From a checkpoint of a small transformer trained on Wikipedia.
Training: a variant of Adam for these matrices, 371M tokens, 5660 steps.
Each number is 128 + 32 x the weight over its row's rms, rounded and kept within 0 to 255. Layers, rows and columns count from 0. Numbers have three digits each. The size before them is the row's rms in percent of the matrix's.

# down: layer 4 MLP down (transposed), 1024x512, rms 0.0244, rows 852-951, columns 192-255
# up: layer 4 MLP up, 1024x512, rms 0.0261, rows 853-952, columns 192-255
down852 098:103160110163117109144087152153109094108146127123118109175073095197109123104071156114217178076102151106120196124111185063134157162138128156137159177178119109130070111150114087120095130153043137
up853 089:137117161149113106114118126096106126147114125140181167155110156113093130143154173073161158114104117119107142165145079100123134140172148132089111139141071124091168117178107063159099137129113145
down853 086:139163105142180098067105110104132150103110114120121119091099150130053130094151093123176081128168161137140126145093150113165140056162135189142111153151136154114160144102153128147170124110129095
up854 104:152121116129103195135179155127161146163086065095101119135130110100138125112133150129185123104138141139153142109119151081122121112108102133142174115174108159090131157136145154118142128158145098
down854 106:123145093174095111113180126118099132090138117140098111129114133101091118106088179146126145146118083165145089117127134129114182093145150158096104133127085167143101107039147111132122197141091189
up855 110:091104145178152147084119111123135083140133140115096115168162129129145101137119127107144162114121058142140189124114142168169075120157168164143110144132176149143186090153109086163114103116169168
down855 116:119155135162143149106148140104137159126137182103179111081157144160139168105136119164134115121146088144142121137099163105158137094081092119082142121074110120174158195145128109132142156115122065
up856 098:175106130168195113063142154138135113179174152156114104133141122192113089153131150156098145081144139128167139129103178119157082122116109143133115172150166127104179112094104085146125176130181074
down856 098:111167118070136119132138158147152100114149106196079145137124056074099105112152173056098152185127090101056132127114092122119131139171150112131155109117142177152131144181151088157131126088096121
up857 106:129072167159123121118129080084119117109167096148100115116120133136124117147156133128110139164110105114151144127137132119105106097173180153103188112160108106094113146155138097127086056161127146
down857 104:186145151140150123160174147143114170114144139084099127102119185157182105117079135108067126064112071139125183135152105107081180153214115104112103152123126146172129149118125151174148138101062078
up858 097:102113173163139109099144159099110136118119044198095157138142125111099118102128146032129108093093104092159084146132119107105131160146178141140136103100128190084120139157139141096137135187210137
down858 096:138116143144136076142102147097168137103164163161143177139102101067091106142154093146117159085117167170096081116193118150124113140145145104113125107125082176126109093113099114135149090158158142
up859 079:105106129111046118124127175119170128128120090086115120149175125158095084154126100133159153157111175125122167133099093072147128182143134131125110086083129106091124131144124042125133113107125145
down859 070:110124111089149177132168120147060114100112175147106093133013137072116141154168129117166116030116112152109163128113117151134166112166134255063160185097122188170153156143147181133087141148120098
up860 096:175099064150161162090094152132084199145161111111176104136121151143100075124165113087149129098119170144096080122105132089091110130126064161227111160109076137127137116160093145093138127205166172
down860 095:114145106155150093158132127159098131169096135066104110125144164099189092150119097168115134144115152093143152111054095152153165129125046167154101150122129106113147144170161153090129109098194089
up861 108:127074139147184138112144158119099111104076086144144114102139139141116154130153104143107142075154148154112102132182180166096134074128181083123111116207073143212171111150103171153094114123173127
down861 113:175193153130125137076134135082124169130116049142127024146075173121119182097163140147082072133092137215204114111137174103169153109118109102140093142124137172152111090166126180120104177127121152
up862 096:133106098134186080088026102122127058107100114089119150158106121132148092133150145131132156119114116084097153106117133143119079087224186122178158121178103154198170073176107128194097123087143149
down862 097:102066170141148107117150072165131176113129143102119120169119160086073122128090123153131150112093136136093190127089143191145130181103141159047102169063103110147068160081049093130173164074184105
up863 101:114145136175162142082168113193065140141152128104124149100024115124136089064109157120135148132113098078133084146147144140144132095141119106184152102132120141114104116150113070127074134124143142
down863 100:105191088150162190069103068218143142126068123056125137174143137118135159172075120116122078122158105169118120141119140141170133141103139144065095150125119157066080101183065144101120161121132131
up864 117:149105174094143099086096116104116091093145108164109140073096154187136152134133145129158165151128124041120125129074121125117153137118082134121163155121089119133139136136113101148129171106174057
down864 122:069108130146138094136140121128099077176158087146116123126037169113132150087136123108078149104099152076104173112127126067093150158098134146120156198161098079133114068069186111148115111124139143
up865 101:163099071116107192144152112091139124146132061127147164153152103191055140146152114088133110103174130167161143127143079121110102121153144105150143134172181198071107155121104097081115104159095100
down865 106:097174082149131139150085185102167191150149132159126117123199085105148114138136141161092174134148136141149152137110076162089144101182143186168088173111048103128142147116147131183108177124156137
up866 091:067090085150132123106108134088129138100083145128135172120123104094108132159145114113128180130134152080135131104062062124098139147189201131098167165090155188151126111077197104131141088167146110
down866 085:175186175115075153106179158123114115116131028045126124062158130172140085077147114082141091127136109188129125124182180074146142161151149075153162090150118056102124151088077108113111147164140132
up867 098:152139128097186154136089137124142152132116089162072146145151145201154145124162185135117141117101116115204116122134092099168155190101130142106099159143127114036176176122120086094162113144136093
down867 092:124113123127126179107173125100100071151059128090127088082132130103047148129134126192116143111121120128099138110112141108150167116137147070124121084107113170128131115089104106091142166125106124
up868 086:155098127120139108122149170120113130115135121096173143179111117122099111188147116111090112152145166144145163102098202169145126103167136076105111107142119096172141127139149132216059059121037102
down868 084:124136117097127086142110121165099106114120106178161121193200144084124124143135157134166116088110129136105147119098103077130138087141079153178120143123124101119187107165179184128162134081121134
up869 081:145128128169102150138135158131155078170092124105133115116139158157153139176131126135199134074103165112128154148153168072144099138149127168133149160113113145155201125159117081135126101107108182
down869 073:162113091115124127140116108098103105197120131136155104172148169138132102140122155074153118109117159129133142139090166140129114097108153131124136135141131110117104115155121193167128112120151140
up870 087:155120085169128148066155148159137146147167105152147151166180133091073210106158137142135130112104134097143147158157155118106079091126156044171131154164177077181107116106034108100134136234082078
down870 083:127124114096145124093133096132163117138088108056125163138139081082124091108108114084134158170102117132226132123095116136106177151117127118135163146099164102070145120142143136133161161097073101
up871 103:088151160144166098000124122096111168148147110137108141154138108153100142123130131157124167124126142072190161158060075108126165130095173115100105136179114151107164071149153124117102134135150145
down871 103:154134130104125120096094131146065140141164079141134123113159117119124154116125123151057069155126168126085105139123075105055127139055081119065065073162134096108194082147145127092126064061150123
up872 090:102115110127069083073086122102155104094121141173199164139180143140121097152113151127147130153140176079143119126079151122130127170198201140183121065101126139152121131114101096212073092193115041
down872 090:148176095144080150143134119077118133147136090091103151133100142197109129119096128151138079106118145121127131122134094123168134128125132162064168187142111147136154183142155165123151181080160119
up873 104:181108181142159092088113113164114119089157162120151090165098150134185131142151132102092107120080142156189123115131157090100156183147135147151144111149126083112152148106155178118069116111079167
down873 108:099185095121154146133097172155124159110142115166123174150098085099122121127122123077154111188213070068125114108135093142148043103134075176130124097130060118132201167089136109149126092135145158
up874 098:115130114106086138144124095140100136111087139162126110153153095134105084173136173095155108167060137147119121133097087093143119138182073129116184130163097118108130108135099039185106146100129146
down874 098:072137089139138133162131107140148215093124141122099149138129135094086158119158129144098140088107011086176087126078129157157166107141120099135047177086079110147136160115075187142108150132117200
up875 095:161126152143136158138151139136144125102108074164111191133148125164130124077142125109112156059103101115124139151134150094102126127117142189119176146118139182058170187181099103125135089096185124
down875 085:109071143132157115095168094128082109128132078140144167082056136137172140144120119128151110117128115080103119103108140110166160100133103093125157079164164148124132084116169087165082154088144096
up876 096:173159189117165074128118196130124097114056143176164122206132145174126155120121145048153095121131093154219077129090096123127077135156136119140101142112075154129151208129107107139167093157185144
down876 097:080109119141101153126075074151122177130111066141147145153091117066183134158140166108132189102126170120126138121083135157136103105119101115143172164149135103097109182093131148134103118148068159
up877 095:128082184150153142083092166106168181160138165180130082162143132129109142191151186079128159114117137083106119096114151137124187169130175155103139089156144157161146162105128119146148154109109158
down877 097:101155107058131174190122156146149113152089147124131146101161118138074179138097100193160121155139114114243129121124105098103145133069136106107142134131156106114169077102129095118028193142176144
up878 098:070077157132077114099109115092142105121138144160150134072137135109094135172153182092144085167105130046116120140140128102132090135144161165108186099072155125190186111105136096183064132186102129
down878 097:161137156113130195127211106099137131110121149098136120160121117107133101108174133141133178065114113118124146128095148149164130162115118156122157112118120161076173156152143135150108090159128137
up879 096:112120136116122208095110176191089167134116116065175151139116120115086173066142128108112133150140116116124078119151118156078126145148120118140103158111121089078171097172128122115142133135210121
down879 097:094135085120175143127111162094146212141134132110166113127147159092162142106151105155086092114106168154120181124135188096154111082156198133138173101140108130141079115059079159153152146153096122
up880 100:123103095080093127116122091083162090145164060151132099144150109119108138146155100111132060090151056052127136137110140085142178089144120158111129102101161140150115174173137056110121067205145179
down880 103:104163131128136161129141188118169146145155146141146179115077148153126100159179148149094186137118129097162115133113101124114073157154075100151140104115130117168175115147106119177076142072175131
up881 084:086128160107127112127138124141107175154112156128108141073109113203155118111120132102137079164118118103103157129156145123150158108117126155127130079149122147138193122148122113124168049163140111
down881 086:088097158125118120110112120088142172128113138158137121133038150167127141094127141115076165097099074100145107124091127175088083151124159172169163207120106156148110169175162151130118136126138148
up882 108:170095170140164118100115114083141055136108130153118111102103124147122118158122137159090067041124172084139100124138128104125134142142129118106095082077176176023087134190124168139195063147137174
down882 118:101104176147086174200088091105129104113096171161135092129100103128132177110143116132056174131118181190154116130176150020132087112146174139103172151128113092140138141134072157095058133130174118
up883 105:149105113066081133112152156110126135109107081157103098090159087140113071076164089099157137113121160138204177132090142090151098070149155082127143187136098119092158137104127093180162128189119142
down883 110:144131144170131100099161124182155162111112138135110075144149120124143150094130158140108106136152102071170176122130100115191101198101114135138130106125130144109106103089135143071077124132121126
up884 101:036133147120150190109182091105145121137115089187115158155152104147115103150147186058121163108120178088116113160168110130110125109119132203165109132070118200114153137165102072113125159181148170
down884 096:130153144161143139084113121076131149132143139128137148166072162162137176080109160148129086136132124134108113118159112106113151145165113132081116132131164130106057080123111123076167112112153101
up885 115:082096121117115110128169171059095143169107159139132170125146108166138152117159179121140150170142126139148099107138089120173089152186164123127129122104134125138097177100151103123121126121060131
down885 119:086148107109104127162157080158141079114140161155196063081094153118082091108135106145146112099105105108108120120121126152130123111103127098145153113090111111175205158153163074131110142110062104
up886 095:122082153128153153134114149101085113106154105104081133137147103153101174170200158132130111132122133107214141129101122150143124124102085135122113138153114128145103140170110124128106156106127108
down886 096:160134130128092058112149135119126106103077076091097079108060122135153139137140135133120107144184153139115118130118185134167143138102170141086097094112138112075154148037127131089090158171130124
up887 081:126140176111114145102050157127106100099090149102145106121132135160109115150143122132201122112098104137099106126102134205138115092166137104075188114096161106143186131116097159171094158124108116
down887 074:158130156168115147101127121107067120158082100087090113177146139172158085133091129118095117059123126126153157129095180182097102137061137183034103114156159167075161133107146135165118089130137132
up888 094:180133091183158153094067155167111116147116121150114167096138129177159154130177171082136138089130135102166143091137167100174045172158121165169088126122140111109148183112144098125181133052107180
down888 095:133097153052138143136159144110078160191050115135143063167146136147155144177133112157146080129170076110159098132218193119065179122022106182085010142119113129160096136085097162087118079110124159
up889 101:087130162093141131102124114076178076162092148114098070187138124130098105110147163123160192040118078094132144177119087122186196096105167174128131128083177163108132185104119064152118155096086111
down889 106:167091083170161071141121130101128144078161075150180157097172132168144111219114117109080128170108191131140111110131148112113127097133145061124146092134098141163086101139130151183129117214163156
up890 085:143144113133163146100121120132092114133130123150147162158162135175100119167126138111150151084082125104094157143132089070089162167126076149176133099099148131155134142087034132123143082124117168
down890 079:144125156099131072107102163111158159130156131081082106142128139100155099113121143112122113166100210144173117132106109114139083145174165088203144078120119084163129129190144110144139082134071103
up891 106:100135099163160078155169097046106037142084103187103099144046108100140123171117173095110142115114111137118130120139170105094133128159135131097121143086082121180123090114156115110166125172089105
down891 106:160093109117184139144124165068169078076159122142130175142161112112066161141145159193138102166189117139149151102154107144118109139142109081125142166152141112187163145146191126152119124119099148
up892 093:162132070188109156095175142121133135119145143118140144183116115128127167118163101134110080090128094135140132118109122115164165111077091158123157224102119121064170088138067126109155140128171137
down892 091:119151207116089110122149171140165146075118079147167050082136107114100120112150126135117124166157136135099114133136108063175128124209121158163175108144109101153100163121127115105117106173095159
up893 091:185125089113178091171089205128045146121196104099102147143083146157127142110152131102095102142121119107159058127157124135156118114157107104094125119164171132135157107119044111152116125125131098
down893 085:112178027108111170112125123184133122161089136150139091074158135150091094156139122104073088096133124183133120148123091104168129120156131176162159082108152157136040166171074183108161154104164114
up894 105:074058194230141125127117141128129076202134133093167167080094096130119123163117159116181122076115078110155143128113099040095100095131111156131108158088140123169166100132126140118193130108123128
down894 107:093098105119109158060108099119071089149169125092101141150148094145142078118101118167139124115099148087069076112119137118115121151089098139088111150181103196199141113125157145153096091128127173
up895 100:080121117106122068143093129095093080121067126145137163142078133105056110109089160158135180121155125172179096108094120101139174097115126190162170190104145182117134140152207161145138120157144161
down895 102:129148171156075137173150113159130067125176125113166108152114147147082136112138138170159128105124047117068142124109086136119138161112132135135135101117105114128083106118133088135133144127086063
up896 090:130166144103094129092080139088115182105152126152178085126097163173115174208131086101194117158050151145181099158170117117128170138161145091164101129111083135077140169068119119142124152170146146
down896 086:139117067143148146143117118178153123163098179142097121142087146102109174125059175129063129127118115128050176134134104075090105121158090145146056111095199136169165094104168100129113157096128091
up897 093:094098141141216088103170186126094119115133102177115134092142169188171117096140111102167170128137170120165124104112119078096100123163129194105169072129150208148136176146108126092129147115129131
down897 092:134082128144103095122106133124100130110104112137101151110144142196155135115131131091215146038161095166163104117152164161168106089120126133106155194155125074106140111126164148066098141128079105
up898 092:175131166105117181127185142134158088084133148163171105105154108122169062127126101071146136160102131117120128076078088166125104148120131137139134148120146134108114090137066091140088146127179073
down898 085:117139107143147087140153137174164145155138117174180138189147157062166096145110163168121094139098126178165131118158160151112111123065137175146148092134165149081099138073145141165138123118137081
up899 093:182125135125145121051090150127121078138173158151160070132075110114135136114155124112171180136124122127115133125084114129194078123160148135130149069109103147158145094114119104179135162178126171
down899 091:109126125156170089178106088104145171100136145102118166155101124078087158158063133119194133181093168132102151137166128127159159077064089081092067185157135127175153131019177173169132140148106160
up900 107:139089096179172123120161137104138193086142113122111095068138191094152162091176155021106130149113131118135112127148187148152084107139189119094140152107169155140137132106091113121129126119131122
down900 110:176069145164154134123086131098148172092164090206163144142163151054060070171157127179200180139131152140098146128110142112112142056047138122098102093102125113120110144127167196113103166120106139
up901 094:066099145172147141122174164153139132116159095108088138072138130124091093070118154130108124169140141090140103156089123112057110155165151123105111090143103157136118139134142137097135195173182105
down901 095:126145118136172199053126151076094158139171129094164153148151108192160064170178108144124163114119185122124119116095078159124136124113174125147154101133160129184137116164112145086146137104154109
up902 101:149141046128156201125131112121121091151165129137163084113124108120120127140151106144152098170157082163083138127054120118061178144141134139159162144165177149117105128207141162120181148169123137
down902 104:134188116116123108076121089153099121171116172099082200171051141096105158095142091138084116178137119157144142139155149087098163106184169173109082167174117077058113087149135120094094131106106222
up903 117:155075098189135121128159134146129132118128165174133085140100181122152154105157135123083099124131102139150109115164164101098156074119156135117159180125117158138197115101122139134115140147131174
down903 127:063094110119163130166105170161134105122107147139117168123086141161152127170159122140140122173130099085116116122129151074154103109133129115132148166131109129212132080063174166148138140110135082
up904 094:115130151115102178096149101108110134102170067076103192132095048171105123160134132118137122141101146158095158175149147186171131192158159097099110142170145130115126172166140130163093108089079110
down904 094:132170099124121154143107130148090117169130134055130118112124081123129208069124086158121066104119126176136157134115138120095130110128160176176128145099121121156151098097093111119154210127135092
up905 090:140142096138144140101122199131040147143120141119127086154125094129114199060111196116148066150108104146152108108077157160085156146107081134124187134072108132173138129139174103169113161105153162
down905 088:096042106188099117123126151132142081126211086134155165151098145115073129146128164125176141190155169128107129124182158129184121101103094126111187191115130166148110146117145154057207032154113175
up906 090:114115121104150125120071099071175117142078119162080082108156198232123070166130111145133071113143141179126071177162175120134115145094057117103148146135150069081111069177091154116104075114147149
down906 084:134152134116111132132173096090062124112194101115099131131073115095094138129166140132115187162141119104082185118100108066087143098153152104153091163076123156133117167084155078127115174087177138
up907 107:118112109111177147106167105128098128122154135171082084099080175118118118165117080151103119107110145110094064159127184149085116157169191141128114175174150121164166158128100129083103141147099105
down907 109:129134127096158082152146126113176165161129190092211113125189112131130132111173107138126131160089112125134124128107120120071125081109092084158140073105128105122162077112103102140181190145079107
up908 098:134125136108150136149114080111149096159098148167175108241114123139125109109140134106143136163107112058129090153083100173153156120102142161141129155111128067145143118115115106149181087194090160
down908 099:107099144150133061175167125125133150150143111081131130109144160162141155144146182160063137154137126140115087131139134106131160064177074153167112128101152089115123098081131147109125059106150145
up909 101:139114113174109116114146157106131075168141131102119118129134103132126193149147136126126148157096136110113116123152154030125153112142100108165139100168105126132249135108137087160149116119138099
down909 105:136107108131101125092152110110087171142147148105144121140129073143135125106151122140123085179095108122192148103090114135084142163130137143141152129160125099118224128110107086199084134105092112
up910 103:097135058164135132111063137108177116131142193127124149127130163134141098138129098162185109081103135129158121145107059105200091148133089165188147146128110153149145164161151148146109184117098127
down910 105:171153158090136085113122133135120164127127129065119117142152122141142129118126173199139172154107086125106145119099128118115157079160172180039140128156183119112203150114186137119104181096156153
up911 097:151129122148114095149154126144150161088154060134100082116147179121103141094121111113136165147149085059166059094121141112089174124125105117120123232080151170092137189097133071101155104145092056
down911 098:108121119121100089133151169130148102083080141107164134126112105143115144154144145113154127170071148152165144133117088075150125099070080134102144114138157149122167135107097109152045174093157091
up912 106:130149156116161157079133073140097118128119086133107164168107091086130192134146116162142118163117102137099134093087183107135098100148135146160145132081133179108129117137074100161051170103177127
down912 109:088113121085151146106066133131139112121063191114136192170162146127165103150029117099134133127100142125086106118127104089121195123094179116105081148059138123131167133150125095083163085125153146
up913 105:105103091128167137123085170096132131118102119178152108052101156139102094138131149084162108139132114092170066136131082067129135152127159068187169116170172135085103123117113123112069117189122126
down913 110:170143096108101164139125138108155120154124154138144065120173149125137093106126122108183133144125120121150132124106197135081133109134070178133079165119095103105148130121071160122110150141104109
up914 101:118141152142111211104156138144104099150143082074089092098123119112109122142167088142113104080122074201103144108130082119107073155114128140125111116116111137094197138192149119113065109120216085
down914 102:123114143129133168154104170104136093142121096114173098142161093113177180184128142117151082082133157058106111124078120064138138127176072123134123121134144105125166095111063127132073134169112071
up915 107:173102083114122170136067082113094021158185105155201124096082175170085130115198101135148136074135079162178120103146116099118151114158097118117155144162118134164091171115117105134114195131180120
down915 113:128122074118120112161150093175124125111123088098155112104185116073108115134157164127122112165112114097103136122092090137141168150113101118136094064112118119061112077154084114123143149182099113
up916 101:169126157137170119109130140160123138103129084094144106173120120129149089074159136179104174122077109115131137130105126129181133151168168136173116210123144102112090175205151157142147106122122100
down916 102:125156082143157152115084143082067122155117101095119164105087163153095202091101146122140090200137119151163116123078140110146148122139097151141145114141150144201103138128105133141101114091145149
up917 091:131133135087171092104092117091100155112129083165117103119143162088142124138176090120126131150176152119190134103156167107080106148185104130224100053094135138121121168187129115137125090091170112
down917 089:121060139125135144099100090130102194095136183180145180127163143067173168137087137110113123171097093081120148107089054143112080148170139101126172101142093115072113066148128194130129129163160129
up918 103:165162133145124093102088106136071140116106102206148140150104187152176145138165191109187106131108175148070084114054125151183130070163113129100162137174086097115099141134133147167132113142120126
down918 109:097049159111117169091148131126149178130132132145202101136129118165137153111130092115143117086109099143099101143190106176073162132107147080060144157104122134137105152118148089162137144107097121
up919 108:146138143181153098094183089104135161176088149129170133165115173161077100154116156115127181102139098108146111134141168082172074151150092202147119174136093132095167139127166150103192133119055169
down919 112:092073083095060126203119127137131112132113084126106090135148164115147096137151141136107172111155204106100110096165167149135071160132115084127194086171201109186157131113097102089070087145124123
up920 101:161131108136099107114101116126136100138149170111129114137097125118116140122141114087113127178056139124120108148143141100135169119096097133098139148098134089079128153076150086140143110163173158
down920 087:073129158153067169152081150083140168138118150120127129092126152175133128119102169174094149088121125141117194116167156048134140098115164103095109056111117116155139149117122145199119154087134168
up921 108:121041130103158170141112076091168139111141104185170161101107160155128106150168131135126109111153145068169136152137088071100180015130164162131174212144165167133144152106132123138156132178080124
down921 112:133165137106146148147132149162167144078095103169150149093098083160168187108127110126101174110115176128150148141105093133138091133067068111162150102117126162144113103076082141125142122077188110
up922 106:102093082141119185096081114157140136104232135139153151144125168187123105150125148128136119095119085084174141143100098123204126148071123137121141167175081133084113124141123124124152131150171142
down922 108:115150159142099088120110162108158132095071120157113128141165092126170126101096188135111181122096105106083107126129135090094107134159147169129137172121116077133112122149142205146109151087122127
up923 085:068123091192143127103109190058142149082104138169188112139191182142155086097159089098140149134077148090150112135139069112143090101146223090135193149114156083094115176124138090100148081152107131
down923 081:143098113071084158144116124121124146188175120173122123163131146102130135148116138139122079080120144156064129148117107084120138081106146172083177129128156140153102112140131143101093159118147143
up924 108:144093117115137111129071095060135109166135134175151112134122167176084134174146159079249119091077102105150124122115132103147144125172095112099162150101103076107130114135126146103126129102148107
down924 111:089148121179106107064110161159156150125142134120134102164133121135147116125185173096150138111091145130171165088135135122047137167176119029093091174155129085122111184090142153102131124147141123
up925 088:122108126177102135142172092139159132121121102090131108133204154160156137113150093126195157146070067156093121159180150145168135164165138190181107072117164095078143124133110110176169101138053128
down925 088:130107168138122111165095127107176141211142152112157205147105129112151128122180091187083192119128176141128156103124137182124078131147107136145203118128082129125148162134150187096144133087113133
up926 112:128108117111162176084129156156123159137134132148171145086125149144166147196148097125147110139078141093115040159115121142158163113140144172124124173172145137123153107126102168108084109092129129
down926 127:170137105119112130154137124126149109122126162075149111079187154129119109203171099146160168114072171121135120128112138093138140177151161125121138122141101126114143166143111089154113078102104137
up927 103:135076185163122106113107154098154197140110123124092163119176110145046144146131123072114136130127088152083082144132118170166118157159175125149126132120158202142143133158140102050156162139145158
down927 107:122121107059122123114131155090171103135148132153188136124157132195152090135131157144102093137123130131142120138121141137065140115143129140171154080173167098106138090095127088085154126075072131
up928 096:088119150114157131121170114106147102129170156152149163127145146142145114166185121070088163128135121095146166123167104104137105167131097172144099081134155132099176106101125137104179126142148193
down928 093:135150088144105137093131118116097125138107088066108084183121158175148085134124098170130185051148136126128167133127069156141163136103096189100094156173121124127118160110107167155102108107186136
up929 094:135081086109129153163131147101074136124151089124130132149016091129125122105139185115085106110104149118115100145134126139152124138185102122185145130148089180180132120140115155159149192153160186
down929 089:118111121142155081122151103158157148159119163091126157141188186128127153168108111106164087113138113067146101136135085114174146095158168169129120180155113128109132152122213145118208091095102128
up930 098:111131103171096128153099103133100124158137153121189169127111139182143122087159143123134120142069108095137158120110118100093162136137122143123150146111169177155121116122091148121152146127103147
down930 095:132115078121121155171171109082162136140090122105085071152107151061079131139105135150145125098101083142150155137125100171121173155124118178095146165107168112121127129122115206148124189062122115
up931 092:141074163129129103122080073097185205188099140131101129128130130126158130103135152128105077068134091071209107147162150151134115146130115104120097142090161166114180149143129098166116159123149155
down931 085:095087096177121114134152073139151094105171135125154124140147175118085155174101089137176138144164117144062111130096149133176152081167076135095125089132095047143148107135131136121180154119134174
up932 103:068129194112102118172086112171165121110134139105114116127119096129132115162174140166126180136061146117135110108136178105105132105138151175151134142112115129073152110116110120111120141146103131
down932 107:164118116162215141125110107130171167128151115095104135138061079138143168139136162158109139157156195096146136116058118097121148134165153097070116178116104097123157096152113109125114076133160087
up933 104:161134083174116125140109109115052129130186097119084149149119154140123205139109092072132150166071141165115142141139199147132092124124140125082097159116114091070112148145150149110140072134097136
down933 105:128069128097121140181165146110119155155114153093153078121137148150142157145152102173150119105146072102188147126069070078178124130094071096147161146142110062069155120148162105146137116094091122
up934 095:134076082160154112139134158129096153090127113178066077111092186125138125146122142133152156137145125143111161095177139088120153115165129174108109150072148075170194168159109113141112108089073159
down934 096:118158116091119168109108149186089193194105155092141140184148129111117164123109135079158140094106123137179173132104103093125104037139118151120154094201138137092116104119163112187134096107128102
up935 101:151174145084132129126140088099148099126062089105167112122139108097140188040162113051142130115146111115120171112146115098133109212119125148108174115124169214123083131153152146100113100123151130
down935 102:119094187112151120076159162103224095069133148094145085117114163124181129122093174114194157210120133119095158115149167077109177173091103119163096084108136062119072068062070114154100160142053099
up936 100:102124133109102071089122121145109099155059149113209156099082093114088124162142114145119084136134141159179115131110109152125170102142110166035236083144099103167216150145159122140127172151102136
down936 103:107163080123095162145148076117139186144144186096072115067172159154149092127169135080093152122091189142150132145106136168117163116109166137149047136144127098087155135099112126103142135110085153
up937 108:181119115176135097113129123160148144130144143161102068100110119156093174064125159131107159146144124137200109114128126156110124134139149120092090065115121146059138118122063174124121096171133104
down937 120:112134153134111111197097170131103163150119149166164193092149176107130130112180151083124155136101082111116130129165123123095090177111098146163172159131147109166104149120117170134159097073081135
up938 094:128110146112091105099051090088110102177104192103191133179054095114102154148161080131110108162097168092102160117094121135113155121177117129180117151119150164177148141127082140120136029112132144
down938 094:135107124102125166111136130145158140078100165124108117091114119135164127142142142153100096164140063181114152133159131081183171130119146124129111100130128123215093136156137127097128157106109084
up939 102:138131139101123143087131169138121085140143058108135151187137157132099180128139093103170106096121089167121128142094144139130131184108142131167136118098099105097161186081113100153116157106155163
down939 099:141082126148152105125097078121105132143140117193091151138149114155211086148115171118128102150090147089132142137065107205128117111139103092121198142157136141122182112137152109127124051087116148
up940 087:150161133121126126162122124065139102156142108118130140136080142135030161170136136113197097084121152123206098128105138099145159157144148120138143102153114115136112165102115108157105102149163113
down940 084:190125129100210177106116098106146184164102145070167108180154096107164120125119158170138107090047122114072138136165121111119101096125136192107146190136146176117074146209148148144136068112155052
up941 102:149106163139089142084083130103103140100060110218152130141148151140092126140140135142172146108117175162186147131121163130112141141177116103110152164063128106149126111062168155196156194195160150
down941 106:095132131189121089138144149120153140096119177117168200191172125119117085156062173125093161119134152072118158124171140132125158126147075125157138114154106070095100178136161159104138175079075116
up942 102:130113136115115137106132102114077178153149122134035148180075089169158123172136095087127156113122104167128135162125119124129196134145157136184140133119098138121123141142155101155027138117159111
down942 103:110178133108118175157115121184088112140112153117166188121050120110150115144149104118163241156115103158069159114148083135162058090146114117137157130107113151167053174148141176133128138204131152
up943 080:146140097116166105129143128135140152115107075194117150105118067147172124117137129111114129172118174157158071106136115119155155176160124099181085149129115125143121162184130145077091153108175146
down943 068:107154143099087122075129123148120127191133207089178093150099145105111096132123131138159141067097111120082169153088169137103130143152111224102141090125108192133097119143157150168131107116120169
up944 102:092060177116135102100152099152131077111111104165127104083132070118141170163175143174135047093100116126191153124130094121172158082104114114149110112131100128123123146151127099141084113114163172
down944 106:102111151129122146171150129159104102117101155171127075118162138128073131164130147153143134160168126139142169107159097123114051162165114158172141135125084145149092173117159205127136164108082165
up945 105:156121159102123083119176139043114198102103101149121124132170176183085152161183133143180152120110115162169124168122116061127117113114110113157138124084071133149164148106085123128147125095162076
down945 106:124117112092116108158111105128161086083160167175136170201142165116126155138135137116091180094129111174100091122122112157068132133122092134127098085140173065097158145147171123151096162153120108
up946 100:200163162181164107120093111103123110067131172158180115053090097155143152133130124115147106101078099102110080176095139162143083174156102124102162070159114078165191148180104127153139127104172154
down946 099:111104149139083113104109136121135132138108149149118177135171127082135104146146073036088154186086075107124133107119155090057150155155143112109112111210150156149143120141135164093143102180077168
up947 112:098128099107114125147121091156109123086152121123115084209131118071141145140162115126155167130100141117111128123159136102104068078136171092099108059153171129210115128149069145188062134148092103
down947 115:192156208063049112140158143093093091123117127169120117060169165138148125128169171134100114184162146148108093136111179139163137185135090178141160118169122091109102156121109175123166133104158125
up948 117:139101139213165111104178087161137084127144074106081103115112105129094154081154142183155136113095110134162121164136156098137175145174134133196172166166184133178121149146124118162150144143140124
down948 123:112137114127165194098137136148147129143122106076124105185133144081106210148085174154148086153189158142177132139113091141185150091088140156136127154135090137105142165198155074136142104135163100
up949 096:107110136082176148052182122085085123116147174160134126118078120175113106153147116132193123121164162112139156103128120075154116095176067131087155178111143110133111155209122147128122076126160147
down949 087:160153149199156117161113140108135120099110110122121180132131157143152126094160143090130126130095130173115128107095123223107168159079157123157041083129096157098151149061074110129137121133121060
up950 096:146047068148109162103118096129161140092149136107137109151123118153114141159175113171134099074122131149116134106146152174208119114117097147163156160077130129156152072108131135174136123172066126
down950 093:101190166108137090116106148121090109154089120107164138122077113176152091074163121086142171203111155123134115132126141113094138201136201099048083105164167122174121164091065055119129150090078141
up951 092:088153134127183072109110130114142132107118141169125207062160155126106186205135189070122111158071166135164112141141125151111162086124103133152163170079099114147194150096083086170142154141074117
down951 094:146086140119115163234131075124094083161120142170152198136140138170160083103156113188118159095106151157157153135174095109116030158103129125103150082093140094081106177104172132092084083080137096
up952 080:118152121122144155089130108136152111110122128146126097066105176152145063092114149147113147124119158132135136078122097098159161119139106098170115128117112085149098245180128082138110121081148156